Weights of a small GPT-style language model, trained from scratch on English Wikipedia: LayerNorm before each block, biases.
Each number is 50 + 10 x the weight over its row's rms, rounded and kept within 0 to 99. Layers, rows and columns count from 0. The size before them is the row's rms in percent of the matrix's.

# up: layer 7 MLP up, 2560x640, rms 0.013, rows 1088-1109, columns 160-319
# down: layer 7 MLP down (transposed), 2560x640, rms 0.0106, rows 1088-1108, columns 160-319
up1088 045:55 51 55 26 42 40 54 79 28 54 47 74 61 45 50 45 55 61 61 60 63 56 45 49 52 51 61 50 47 46 34 54 50 37 51 62 56 41 36 48 50 43 50 53 35 55 46 28 57 54 45 39 48 52 47 39 70 47 70 41 51 51 28 55 55 37 61 46 55 43 48 44 56 32 45 32 52 54 47 58 29 60 60 17 52 49 56 63 55 58 44 41 70 57 66 45 58 41 42 24 48 46 57 50 62 38 56 67 75 59 42 52 47 63 54 45 38 50 53 55 41 60 44 36 55 58 52 32 48 43 55 44 53 57 35 52 31 46 42 40 33 49 56 48 27 48 60 45 48 48 34 52 60 41 40 60 41 43 58 49
down1088 029:67 45 31 77 45 39 66 56 66 49 51 56 47 42 43 43 49 43 55 51 52 56 40 71 48 39 55 49 53 43 49 43 52 53 42 36 46 37 65 49 44 64 44 47 51 41 60 58 34 46 60 52 51 63 62 60 50 64 34 58 61 30 53 60 50 47 41 41 30 70 62 61 51 59 43 74 55 48 53 44 54 41 44 50 46 44 35 39 36 59 58 51 45 33 48 48 52 65 75 50 48 51 44 31 46 43 49 61 38 42 46 58 51 49 53 46 51 54 49 45 47 49 42 54 43 57 40 54 40 73 66 47 46 51 58 51 69 57 67 77 62 47 51 50 56 59 39 46 47 60 70 45 47 70 45 50 66 62 31 56
up1089 037:31 49 64 38 59 47 60 57 44 45 33 37 60 51 46 46 52 36 59 47 51 58 69 38 47 47 53 49 58 49 53 64 53 45 60 50 33 47 48 39 46 45 41 61 48 55 58 47 48 44 57 45 52 54 59 44 60 39 39 59 49 52 41 56 48 44 51 46 46 59 47 48 39 42 51 55 52 48 44 44 39 73 38 74 49 45 47 60 65 50 42 42 67 56 50 48 53 61 56 58 58 57 49 44 59 60 58 57 58 41 44 60 44 45 60 55 44 43 56 72 51 41 41 48 39 47 50 56 41 37 50 44 69 62 61 46 55 49 47 54 31 34 46 61 38 41 43 52 47 55 49 77 63 39 50 62 57 35 49 56
down1089 028:52 62 41 66 42 41 62 50 57 56 40 49 46 41 60 57 60 36 54 45 59 47 32 58 58 63 49 59 47 47 33 37 41 46 57 58 62 61 42 61 39 50 56 43 53 46 44 54 53 58 64 48 29 49 46 42 32 45 50 38 50 49 42 68 47 43 35 60 54 47 49 50 52 65 36 44 51 54 54 47 60 57 56 42 45 56 50 54 40 48 42 61 30 58 47 47 51 23 39 62 39 52 39 50 35 44 52 55 39 56 56 62 63 65 61 50 44 44 65 38 45 50 58 73 47 57 49 34 44 56 51 42 52 37 38 44 54 63 41 50 29 45 69 50 49 54 57 41 53 54 65 54 24 52 55 58 53 53 42 43
up1090 043:54 52 36 53 60 60 56 47 79 49 22 42 48 36 48 46 35 37 58 59 51 45 43 58 44 34 51 50 60 53 45 46 40 57 50 51 41 59 64 47 73 55 57 49 57 48 59 56 52 53 64 30 57 49 63 54 41 42 42 46 37 43 68 67 58 50 46 54 52 62 23 68 56 56 48 57 52 66 52 60 63 34 53 38 50 58 48 37 52 62 38 45 40 59 49 46 44 51 48 36 62 54 51 38 53 48 53 49 53 36 28 53 60 54 56 47 55 29 45 69 76 55 44 64 46 77 51 47 40 52 57 48 34 61 66 64 47 52 29 40 38 42 37 44 36 72 65 45 43 28 48 41 46 61 38 45 44 37 58 40
down1090 028:57 50 58 57 34 69 68 48 40 43 45 60 51 77 51 44 38 64 47 51 30 67 56 75 66 49 49 62 46 41 55 75 45 35 38 42 34 52 39 48 50 44 50 46 58 43 39 46 44 60 68 50 46 51 33 57 47 61 67 60 50 66 40 30 43 64 58 55 37 43 82 62 60 48 49 51 44 34 49 52 57 62 24 30 69 46 57 64 53 52 38 63 45 38 73 59 48 54 45 57 48 48 49 45 47 57 51 44 54 44 48 65 41 40 41 48 59 77 31 43 47 43 41 46 52 36 47 56 43 59 59 37 46 36 47 45 48 33 64 69 55 48 50 58 38 38 39 46 41 58 44 67 52 43 74 72 43 55 62 40
up1091 048:73 36 46 51 58 46 55 52 69 62 48 42 66 31 59 51 32 41 35 62 46 44 27 59 39 54 49 51 40 43 32 46 60 47 51 60 39 32 57 58 52 46 63 52 43 55 49 50 46 51 51 45 37 58 58 75 50 51 42 40 39 50 41 62 51 50 34 61 49 48 42 28 54 62 43 55 43 49 56 49 36 56 49 49 38 53 39 38 57 60 30 46 49 55 33 58 62 46 53 30 45 50 54 51 54 57 42 41 59 42 59 52 53 69 57 53 43 48 40 33 56 64 48 50 51 57 30 26 45 50 40 56 62 37 33 67 43 45 43 40 50 44 39 43 43 76 55 23 59 44 52 58 52 41 45 69 71 42 48 63
down1091 029:35 50 56 51 51 51 55 40 37 52 59 78 61 63 38 52 53 57 44 52 52 52 61 57 59 58 56 71 54 45 51 52 54 31 46 44 73 50 44 54 49 45 62 46 55 43 48 62 67 30 55 50 38 57 54 57 43 54 62 59 36 54 63 35 48 69 51 43 45 68 65 50 50 49 42 41 48 42 45 58 59 56 57 59 51 37 68 65 53 60 58 48 51 61 50 46 46 54 45 47 50 55 53 42 56 53 51 61 48 49 43 73 36 49 55 51 41 51 58 45 36 55 45 49 50 39 38 61 55 62 50 46 32 42 61 22 52 55 46 58 53 50 60 54 52 38 62 55 55 46 52 59 44 69 64 56 49 58 39 37
up1092 041:35 56 43 32 39 49 40 58 21 45 55 68 32 51 59 46 53 61 60 47 61 53 56 49 50 42 40 48 66 52 56 54 42 39 42 36 57 75 49 29 58 50 61 50 29 36 41 42 51 48 30 49 57 58 48 41 59 48 64 56 56 30 44 57 50 48 52 38 55 34 65 45 50 39 47 50 41 56 51 42 40 70 53 45 56 47 54 49 61 66 59 30 46 48 55 47 41 53 71 57 64 52 48 45 70 43 61 62 61 55 42 50 60 47 42 50 40 51 53 50 36 42 57 42 45 43 61 57 59 48 60 37 48 42 54 30 41 46 57 42 31 53 51 48 44 34 52 54 46 40 23 45 48 41 41 56 48 46 59 48
down1092 027:62 56 42 61 34 41 43 31 42 35 62 27 41 62 48 59 38 34 44 63 64 48 50 59 44 45 50 47 51 46 49 54 54 58 62 39 43 64 65 46 50 55 47 46 62 45 55 41 37 67 53 59 51 46 56 34 47 44 42 49 47 55 50 64 54 60 55 61 52 56 48 39 65 60 48 65 60 35 65 42 47 45 47 54 24 52 35 35 53 54 67 52 43 35 36 67 51 48 43 61 39 47 48 53 51 50 43 68 58 52 34 41 43 42 44 44 42 38 56 59 52 50 48 48 37 64 47 41 42 46 57 38 67 51 45 70 63 58 55 67 57 38 63 65 58 59 56 41 55 47 62 48 54 48 23 50 48 66 49 52
up1093 047:62 44 32 29 45 46 54 75 34 39 47 55 50 35 57 45 38 57 47 59 47 67 40 44 41 62 70 50 45 60 44 57 52 25 44 64 44 55 70 52 54 35 62 50 44 48 52 34 51 43 45 32 40 53 58 58 51 48 46 53 50 36 55 53 44 48 33 66 62 46 39 35 43 57 56 58 49 44 49 48 42 53 35 43 39 62 47 51 54 62 40 58 48 59 52 46 52 61 49 34 51 53 60 54 44 45 50 62 61 50 43 47 36 56 39 38 15 42 52 48 22 66 62 28 47 55 34 43 47 48 50 43 51 49 44 64 38 48 45 35 54 49 50 42 38 45 53 44 55 39 34 41 72 52 53 45 48 51 57 36
down1093 032:40 47 47 72 50 35 45 43 57 38 45 65 50 58 35 50 47 61 44 64 45 63 53 63 61 53 56 45 43 58 49 39 41 55 49 48 59 52 27 77 52 56 43 45 59 44 72 55 33 58 59 62 68 54 39 59 69 60 46 49 33 50 39 50 58 44 51 47 49 41 53 68 59 51 42 63 46 40 58 45 42 43 49 54 51 61 52 56 47 54 53 61 53 51 50 59 45 44 46 41 50 49 42 42 52 51 49 60 62 42 42 71 46 43 61 61 63 62 54 48 59 44 35 53 53 42 41 67 60 55 48 59 47 59 57 39 63 46 49 53 61 52 52 37 35 66 51 50 56 62 64 40 36 61 58 65 46 54 40 28
up1094 039:48 34 61 65 74 39 53 43 38 52 36 59 40 35 60 60 47 37 48 57 44 42 37 58 42 50 55 43 52 59 33 59 54 42 46 57 59 25 70 61 48 59 60 36 39 63 52 25 47 53 49 54 38 47 58 84 54 55 46 44 47 60 55 70 40 48 41 54 60 41 42 55 50 47 54 39 58 52 62 52 44 34 52 41 23 54 53 46 55 66 25 50 43 51 59 58 68 44 38 40 57 59 53 53 50 27 59 58 45 42 64 49 65 46 63 41 36 57 47 40 38 42 47 54 50 63 30 48 45 57 36 63 59 54 39 41 38 40 44 46 46 61 40 47 34 56 43 47 61 50 56 48 48 39 66 52 61 60 44 35
down1094 026:62 52 29 57 60 41 52 42 37 58 45 42 46 42 58 48 59 55 75 55 67 63 60 50 45 48 45 74 56 45 41 48 56 55 56 40 56 55 45 37 57 44 49 47 45 42 36 53 71 44 39 41 59 34 52 47 56 73 54 61 37 49 64 52 49 41 57 33 38 45 68 44 51 35 45 38 53 47 61 55 52 49 43 52 69 47 52 57 56 46 49 44 56 37 51 45 41 43 36 46 56 57 69 49 45 64 40 52 55 49 41 56 47 54 56 50 42 31 48 54 54 59 44 49 55 43 45 76 53 54 65 44 52 65 65 55 65 38 48 50 66 52 54 59 58 56 58 30 44 61 45 45 61 48 63 45 65 57 52 55
up1095 041:55 47 49 29 43 47 45 48 32 38 48 55 52 27 60 54 65 44 60 57 33 52 44 33 52 63 45 34 56 54 51 41 51 60 60 41 51 41 15 51 59 54 67 63 35 28 61 41 45 51 39 52 33 38 61 39 63 40 46 46 50 69 52 60 51 52 77 38 56 36 53 68 47 49 39 52 38 46 58 47 60 75 52 58 55 37 40 67 61 48 40 47 70 45 49 59 43 43 41 61 54 55 44 61 46 62 46 62 65 46 54 50 55 30 65 45 38 47 50 50 42 38 65 62 63 46 55 52 51 51 40 46 46 51 70 37 46 52 60 55 47 50 45 42 47 35 44 30 51 52 53 52 50 39 60 40 58 51 57 38
down1095 030:50 55 55 81 40 45 68 47 64 47 58 57 45 37 38 49 52 56 62 50 50 61 52 43 59 39 54 46 50 48 41 49 46 48 42 56 54 42 87 39 49 60 57 41 38 72 45 56 46 48 61 33 48 45 51 47 38 47 61 56 58 48 34 37 64 50 50 40 47 67 52 40 68 59 73 52 62 60 47 52 51 39 57 57 39 54 46 55 44 56 62 58 39 57 50 33 59 46 55 60 46 41 63 38 45 46 55 60 39 42 37 37 48 67 39 41 59 64 57 48 43 54 48 61 53 68 35 45 38 54 35 59 53 57 57 51 50 55 47 51 68 49 52 43 49 62 56 49 51 63 47 43 37 55 41 62 60 63 39 61
up1096 038:51 44 52 44 60 26 58 42 51 60 49 57 45 69 56 53 65 62 38 45 50 53 57 26 60 64 24 33 42 42 55 50 55 47 54 46 50 49 38 33 40 51 52 58 45 55 45 36 36 53 49 61 41 53 64 62 65 58 43 52 49 49 46 57 57 70 43 48 56 54 48 54 50 46 44 55 52 47 48 52 42 54 46 63 45 66 52 65 48 44 56 88 59 38 42 55 50 49 45 69 42 49 44 46 60 51 62 60 39 43 43 44 52 37 63 54 62 62 52 41 40 29 57 36 50 53 65 61 42 69 38 59 67 52 53 31 64 43 60 62 45 60 59 45 39 48 51 44 55 55 50 43 51 35 52 58 61 60 60 36
down1096 028:60 56 62 65 35 61 47 34 44 36 34 49 51 42 46 63 48 37 55 64 41 36 50 46 29 54 64 49 46 51 45 46 46 42 42 57 57 58 68 72 40 40 36 48 50 59 63 46 56 63 54 49 56 37 51 38 46 47 55 64 52 44 59 55 42 42 56 62 47 49 46 58 49 58 42 44 51 36 44 51 70 40 51 46 56 48 45 54 46 48 42 31 74 52 69 55 55 50 54 52 62 50 35 57 39 47 47 54 60 75 67 43 57 64 52 47 48 21 50 44 63 40 50 54 44 59 54 43 57 35 53 52 52 24 48 55 50 57 41 35 39 50 36 55 54 47 57 55 65 66 58 48 53 51 61 44 60 45 28 58
up1097 068:59 41 40 71 66 36 62 60 46 47 28 46 47 56 57 48 37 47 43 60 36 47 36 45 46 52 45 31 35 50 44 58 50 55 45 67 55 43 48 37 62 45 44 61 56 67 53 63 38 58 70 60 29 37 47 76 44 40 40 47 36 35 47 56 54 56 40 38 59 42 36 81 39 51 48 56 64 39 61 57 40 49 53 54 31 59 56 32 39 48 32 57 47 54 56 47 70 34 56 42 51 53 47 68 57 33 43 52 43 42 51 49 57 56 52 49 71 44 54 50 44 51 42 53 46 67 35 46 39 66 63 50 50 59 36 63 54 38 45 43 48 62 41 47 42 70 42 45 59 55 55 61 47 44 50 57 66 47 44 42
down1097 043:76 47 42 37 48 44 46 39 54 49 61 50 51 50 42 51 67 46 55 58 63 42 54 62 40 51 59 54 61 33 58 37 54 41 38 45 57 56 40 51 46 35 56 32 50 29 54 37 54 47 41 54 54 49 51 35 66 58 54 54 63 45 53 42 48 62 39 48 41 46 68 41 47 51 44 32 48 53 27 49 57 43 53 57 61 51 48 57 65 50 59 56 32 41 53 48 64 63 41 54 62 43 52 42 34 73 50 52 47 66 54 50 55 36 50 55 37 55 49 38 61 50 55 38 58 41 55 47 52 50 39 48 51 58 61 14 50 48 63 60 41 39 54 55 60 41 52 43 54 53 27 56 56 45 54 59 35 38 62 54
up1098 042:48 49 72 39 49 46 46 31 46 59 42 51 36 63 48 58 44 57 53 42 27 49 62 55 55 39 59 44 58 56 47 51 40 56 57 54 56 65 39 51 81 60 42 37 53 39 41 50 44 30 50 57 50 27 57 41 50 45 60 57 32 48 49 62 51 61 42 52 55 37 53 50 46 44 49 67 29 58 55 46 53 74 54 55 57 60 67 45 56 55 47 44 39 56 43 67 48 44 52 67 37 48 62 25 42 64 61 29 65 59 49 52 56 35 57 63 63 47 53 62 45 41 52 47 57 50 87 57 36 48 50 48 58 47 62 41 49 35 60 56 44 47 48 41 46 45 56 30 42 55 48 60 46 59 48 48 69 32 36 43
down1098 028:67 29 63 49 26 27 51 57 60 50 48 55 48 35 48 44 42 51 46 57 57 50 47 42 44 50 46 61 46 24 65 58 60 51 46 45 45 43 28 52 45 43 43 51 65 63 70 37 66 47 37 63 65 54 51 51 52 56 63 59 57 49 42 48 46 58 65 54 56 42 50 34 53 58 40 45 73 45 42 51 38 52 43 33 41 64 48 57 58 28 62 37 52 45 55 52 52 34 42 53 59 40 50 59 42 48 55 60 34 48 54 43 50 41 44 47 35 44 47 44 60 58 59 59 45 50 43 41 57 37 49 53 48 56 44 62 55 49 51 48 30 40 44 51 41 35 46 44 72 51 59 39 65 41 48 57 41 57 72 81
up1099 036:44 32 39 45 56 61 53 60 41 62 49 63 44 55 48 48 43 39 61 53 57 54 48 54 50 43 46 43 65 58 43 56 54 27 58 65 43 52 62 56 52 38 38 55 38 44 45 56 48 60 52 35 58 50 57 68 43 43 49 39 63 60 39 70 50 47 45 51 47 37 61 41 48 36 62 37 63 52 55 53 73 31 47 49 50 51 51 54 36 56 42 28 44 65 38 59 45 54 52 34 48 52 43 29 60 57 55 62 76 35 61 49 66 51 46 47 42 44 47 47 64 54 37 55 39 72 51 54 52 31 56 53 33 47 52 42 36 54 48 45 36 56 62 52 39 59 58 28 62 42 37 47 49 50 51 41 41 48 33 58
down1099 026:69 51 50 51 43 42 36 56 46 48 50 56 47 56 54 64 56 50 48 29 48 56 55 52 66 56 49 68 54 40 37 74 68 54 39 53 46 25 35 49 46 45 49 45 52 44 33 51 44 65 53 50 48 53 59 35 45 50 34 74 49 54 51 30 32 57 52 57 55 40 53 44 55 57 39 61 54 59 53 37 45 72 43 31 41 46 57 57 57 45 52 69 59 45 34 51 22 68 41 51 52 51 44 43 50 39 72 61 48 46 48 68 49 57 35 44 56 36 41 36 41 61 37 50 41 36 55 52 55 51 69 43 52 52 54 38 55 41 60 56 41 38 56 58 55 33 38 53 59 46 55 51 37 51 49 55 64 64 73 56
up1100 125:47 69 50 42 41 52 46 58 52 40 57 56 39 30 54 63 53 32 52 54 45 47 71 53 59 46 54 50 41 41 43 51 52 43 56 55 54 53 40 42 56 68 46 56 52 46 77 54 49 21 35 53 40 34 65 27 47 26 71 50 59 33 32 53 49 58 50 49 51 41 51 65 41 59 58 61 45 66 52 40 48 76 55 43 44 43 71 59 61 67 39 34 57 56 59 52 48 60 52 47 59 52 73 49 50 40 62 44 51 54 48 57 47 52 49 46 51 58 62 77 40 47 60 51 42 50 46 52 41 31 61 45 57 51 57 55 47 44 43 52 38 50 32 56 33 42 33 54 45 41 44 56 53 73 51 60 61 47 57 49
down1100 108:61 30 45 65 59 44 62 47 55 55 45 62 55 51 41 30 48 61 64 52 57 45 26 45 43 42 46 51 56 59 68 61 36 63 51 45 53 60 48 58 50 36 55 56 57 53 38 44 49 64 60 40 52 60 37 75 41 74 43 48 53 45 44 58 41 43 42 53 45 24 59 47 60 30 41 39 50 26 47 54 54 40 50 52 54 67 28 36 29 43 59 63 26 43 53 66 47 33 50 45 50 45 30 50 68 69 33 55 41 61 45 46 58 40 56 55 48 32 40 19 63 54 50 52 59 49 47 42 56 68 49 70 41 49 61 56 53 65 50 57 61 53 48 47 61 55 58 30 42 54 68 57 61 21 42 38 40 49 47 51
up1101 043:29 52 58 41 61 52 44 34 43 66 57 66 36 48 54 56 49 48 32 57 56 44 44 47 53 53 57 32 55 52 45 40 39 63 56 59 59 43 44 44 57 34 64 43 33 47 42 37 31 41 49 46 42 55 51 46 67 34 43 43 45 58 33 51 50 46 50 43 47 50 40 47 51 47 49 57 46 49 50 57 44 60 66 45 14 46 58 41 57 50 42 46 58 50 37 62 62 37 61 37 52 36 58 53 48 47 70 53 77 62 50 36 67 43 49 44 37 64 36 63 55 31 39 44 49 52 60 48 37 66 61 44 61 68 67 35 47 42 55 33 48 41 40 54 36 59 50 39 46 51 49 51 41 52 57 52 50 40 44 46
down1101 030:67 43 45 41 47 48 54 60 59 59 48 54 38 56 45 37 47 42 47 42 51 57 57 47 50 39 41 73 52 40 47 49 52 49 37 66 51 58 49 54 57 58 55 52 42 46 56 50 45 48 50 69 51 43 72 58 51 75 53 63 49 38 61 45 55 63 53 57 64 46 57 41 64 47 67 46 53 48 40 50 54 38 48 59 52 46 30 34 50 41 51 58 51 51 47 44 41 66 33 33 40 56 56 55 50 47 58 56 49 52 57 51 45 29 55 35 56 47 62 54 61 57 42 39 45 48 47 38 56 49 34 42 52 44 50 35 45 54 55 45 56 52 58 46 42 37 42 68 42 62 66 59 37 63 38 63 58 63 61 53
up1102 047:64 42 38 52 41 44 46 57 50 60 43 51 59 51 51 35 52 48 55 62 49 60 45 53 49 58 59 29 53 54 42 51 36 43 52 45 40 48 24 52 50 31 58 50 51 53 56 73 59 35 55 43 57 40 50 54 66 53 42 54 56 30 59 51 43 48 54 46 55 60 38 82 43 55 43 50 52 48 53 51 46 36 40 46 38 43 36 49 51 52 53 73 52 56 49 52 68 30 55 40 57 52 47 48 50 38 43 49 49 38 43 39 49 59 38 55 42 43 55 70 77 47 53 56 54 60 31 37 42 41 65 46 31 50 46 42 34 55 58 49 42 53 48 48 53 55 45 66 50 61 54 53 62 54 43 53 43 41 66 38
down1102 030:35 52 40 42 48 51 56 46 47 37 49 69 32 57 31 51 62 49 38 52 44 53 44 53 65 41 69 50 37 34 40 47 71 56 55 63 38 37 48 50 38 59 58 40 53 66 53 44 31 50 56 44 39 44 59 65 38 48 70 55 63 41 27 38 42 67 52 55 52 52 58 39 53 46 34 58 36 51 30 47 56 65 50 59 71 59 53 61 57 56 51 52 45 54 66 41 45 47 38 56 54 54 41 57 58 58 50 48 52 54 48 61 62 61 69 71 50 75 49 42 53 54 47 47 57 57 45 45 51 57 45 61 57 59 58 28 44 60 66 53 45 55 35 62 54 51 35 54 55 56 44 65 28 44 60 67 60 49 29 62
up1103 047:38 64 35 62 45 63 42 50 40 44 62 64 38 57 41 57 42 55 58 36 56 42 46 53 37 52 44 58 54 45 68 41 47 51 35 61 64 47 56 45 46 43 56 41 57 62 38 31 46 64 47 41 46 47 38 51 60 58 62 48 50 39 66 41 51 60 56 42 54 33 62 50 43 58 56 40 39 60 54 40 65 36 39 61 58 47 59 49 57 50 44 50 54 43 38 38 47 47 64 52 69 55 62 48 56 51 60 70 53 57 54 59 52 66 47 50 61 50 57 49 29 49 58 44 46 42 61 47 45 51 61 40 59 51 53 33 59 53 42 44 53 57 50 49 45 41 42 51 46 76 42 39 49 51 35 62 60 55 70 41
down1103 031:55 51 49 51 66 40 53 44 48 41 70 31 59 37 79 44 40 38 46 53 57 24 55 53 62 50 52 56 47 57 44 64 37 43 53 44 46 69 37 62 48 51 49 48 42 48 49 56 43 51 51 48 39 58 57 47 31 33 41 52 28 34 51 34 68 49 50 45 56 73 31 56 39 59 55 54 61 54 48 32 53 55 58 52 46 42 68 41 56 48 55 50 34 54 23 55 55 46 46 37 36 60 51 45 46 40 58 67 49 52 57 23 48 36 43 36 37 48 45 55 65 52 43 56 44 48 62 65 47 44 49 60 62 27 51 67 55 57 48 51 46 44 57 75 53 51 46 45 54 46 45 32 51 54 51 45 35 50 40 39
up1104 041:42 53 35 44 55 40 30 43 29 50 49 55 65 60 40 56 48 41 54 50 58 57 66 57 54 50 60 51 43 48 40 55 50 30 55 58 35 39 28 51 51 44 39 53 63 51 61 83 37 44 55 30 57 45 38 44 62 55 53 62 43 59 42 50 52 49 57 44 51 49 47 61 33 27 53 44 64 62 41 40 49 52 39 62 81 50 54 61 40 28 46 37 57 49 48 55 47 53 47 42 45 55 52 55 50 52 53 49 50 51 47 40 69 68 36 49 51 55 43 72 73 53 27 55 55 54 51 66 43 38 43 47 25 42 46 36 46 52 68 64 26 70 46 59 51 68 37 81 41 49 58 56 60 46 54 57 29 59 54 55
down1104 029:70 60 47 35 40 34 63 63 46 57 56 60 41 61 53 63 66 40 46 51 45 47 32 61 63 37 55 40 49 33 38 49 48 61 51 45 59 49 52 39 55 61 41 47 49 44 38 41 48 56 55 55 67 53 41 42 43 41 54 43 78 44 54 53 51 53 43 64 53 54 47 38 44 74 41 69 49 52 28 53 64 50 49 38 46 69 43 49 47 53 44 55 51 34 47 49 52 50 51 75 53 55 48 39 42 54 48 51 45 53 55 60 57 40 52 53 40 38 40 34 46 41 61 55 49 53 70 47 43 51 52 53 50 46 33 54 55 51 60 48 44 58 44 44 47 44 55 34 61 45 41 59 35 48 49 37 64 41 58 51
up1105 045:42 54 79 81 49 66 50 46 36 45 38 46 44 42 38 49 43 22 53 49 57 50 55 44 22 45 60 37 60 44 50 44 53 64 39 55 51 34 46 34 59 37 47 57 63 52 47 44 52 31 53 46 42 38 64 45 61 31 54 48 46 46 56 43 41 60 57 55 41 41 43 53 34 59 55 64 42 47 53 58 44 55 51 41 31 30 53 51 55 78 35 40 49 54 44 64 58 54 68 45 46 45 52 57 35 42 60 48 43 50 62 42 59 57 50 47 51 42 45 82 35 46 40 56 35 49 37 41 35 43 68 45 47 63 61 45 50 44 42 44 46 61 39 46 38 40 33 47 49 52 48 69 56 53 55 57 66 31 39 58
down1105 030:35 46 40 51 53 32 55 53 59 50 49 45 33 56 58 52 46 43 62 48 49 42 45 55 62 43 50 67 47 40 51 51 44 55 61 53 35 66 30 54 55 52 43 50 48 53 62 61 50 51 47 60 48 58 50 59 46 55 39 52 56 39 36 60 56 51 52 54 42 41 44 47 48 48 49 43 60 51 53 45 67 49 44 59 65 63 40 47 59 46 69 52 41 48 55 40 58 36 24 56 51 44 60 51 55 68 27 41 42 39 35 54 56 75 59 58 44 45 62 38 47 55 45 47 51 44 45 39 36 57 47 61 40 50 48 39 36 63 42 58 46 49 51 61 45 33 53 52 39 55 55 39 42 38 56 47 39 44 54 60
up1106 319:55 48 37 52 49 53 57 50 57 53 55 60 37 48 32 58 38 48 40 48 40 37 57 40 59 47 60 54 48 48 27 51 27 40 60 49 39 38 44 47 52 41 66 64 41 60 40 47 46 60 45 39 57 67 66 57 64 34 52 47 66 43 61 60 44 55 43 51 60 47 48 64 51 65 34 53 34 47 62 29 33 68 55 66 53 54 59 58 58 56 23 43 26 45 42 42 58 55 68 51 43 58 53 53 50 45 47 38 44 44 63 45 42 42 45 59 28 56 60 47 46 52 36 53 47 42 52 50 48 62 43 54 73 60 34 41 55 42 52 56 47 76 38 62 46 24 40 51 39 35 53 58 50 48 49 39 31 55 35 70
down1106 375:59 32 55 60 50 64 66 68 49 55 48 58 48 50 52 67 57 53 52 69 50 40 44 65 32 51 44 50 58 46 49 45 48 58 42 46 54 45 58 43 62 41 51 63 47 48 34 50 54 43 50 58 47 43 38 47 60 35 43 54 44 38 37 41 63 40 41 37 42 45 44 49 52 47 53 48 49 40 64 53 40 34 46 55 55 54 46 56 47 45 58 37 46 69 50 58 37 38 40 52 46 46 47 49 68 54 46 51 46 49 41 61 54 67 43 54 39 85 52 58 54 43 45 55 69 54 58 63 54 44 48 54 50 45 51 60 27 44 43 49 43 47 63 41 46 49 44 64 48 56 51 43 68 52 53 54 63 35 43 47
up1107 040:50 44 47 47 39 55 50 46 19 48 69 31 43 51 44 46 61 58 34 56 78 44 43 30 49 65 51 33 44 32 54 41 44 48 67 51 57 66 39 53 45 42 28 60 36 45 51 46 50 64 59 47 52 54 64 42 44 58 52 45 80 37 51 53 34 61 60 45 36 59 69 30 41 48 50 55 56 44 52 38 60 59 50 56 25 53 34 40 55 63 53 47 48 54 39 56 32 50 76 54 51 47 34 62 57 51 51 50 59 47 66 54 64 48 42 47 54 61 32 59 39 50 64 48 56 37 45 42 65 64 41 49 47 40 45 49 57 49 77 52 47 52 52 48 56 46 36 68 56 45 59 75 57 42 52 37 68 42 37 53
down1107 030:37 57 39 59 66 46 39 42 67 69 50 56 51 45 60 71 44 26 77 46 48 50 54 42 52 47 68 56 60 63 44 53 40 52 39 56 50 47 56 65 42 49 42 39 36 75 47 61 56 50 47 52 53 57 40 53 53 27 39 40 41 51 43 51 57 34 48 56 43 34 38 46 65 66 53 41 37 54 54 49 31 53 72 52 49 64 70 51 55 47 70 49 44 55 46 64 55 36 31 48 47 62 65 54 58 50 57 52 48 48 29 43 44 63 51 43 51 35 52 29 78 54 49 47 41 63 46 62 59 47 39 52 47 37 70 39 61 66 36 55 49 43 48 50 50 42 54 43 58 47 54 44 35 30 51 57 24 67 55 58
up1108 035:48 77 21 56 47 36 60 32 59 57 55 67 50 57 49 45 39 44 48 36 59 41 40 53 47 49 37 36 50 46 47 55 51 47 54 65 46 49 35 50 39 53 58 57 23 61 52 59 41 54 57 51 45 55 33 47 43 50 42 44 50 74 43 51 43 46 61 48 51 58 56 60 56 32 55 40 37 53 61 54 49 17 47 46 34 28 53 61 46 55 38 35 53 38 53 50 65 44 39 36 53 54 29 70 38 36 65 62 52 54 60 54 41 68 52 42 49 49 45 55 55 45 46 44 55 48 28 49 45 61 39 44 44 45 45 49 49 44 56 49 54 47 50 49 40 65 39 50 50 38 50 55 54 38 47 56 42 48 54 47
down1108 026:49 64 52 32 58 62 33 59 44 60 48 36 55 64 49 37 60 59 84 79 48 59 37 49 54 35 46 45 48 67 40 46 39 46 39 49 67 63 49 63 50 55 55 52 38 40 59 47 38 60 51 60 62 21 39 56 56 56 62 47 68 61 48 57 47 45 30 44 54 62 63 52 54 66 47 54 38 56 59 65 56 52 37 43 41 51 43 35 49 48 56 56 58 75 38 34 30 43 48 70 51 53 64 55 50 49 41 40 60 60 59 57 50 46 59 66 51 48 43 47 47 44 41 60 54 64 53 37 39 40 50 63 63 60 51 52 37 54 51 35 45 57 55 44 64 47 67 62 46 51 62 53 58 52 56 42 55 45 58 46
up1109 038:57 47 46 47 59 28 47 51 95 56 48 53 63 57 56 54 41 45 49 60 54 49 46 60 47 53 50 52 39 46 44 51 58 36 43 75 46 47 54 45 61 70 60 52 52 60 43 44 42 65 56 38 58 61 40 62 57 52 46 56 55 68 36 62 70 47 48 53 49 51 54 64 62 62 57 49 59 56 48 54 47 59 49 47 63 62 45 41 72 64 39 59 51 43 47 56 56 52 57 46 36 57 55 50 78 58 47 40 78 60 58 43 35 54 52 46 45 63 47 46 57 62 50 35 43 61 33 31 50 52 50 54 24 38 43 42 46 61 52 52 42 60 37 42 55 69 55 33 30 49 50 40 41 57 51 37 50 55 52 57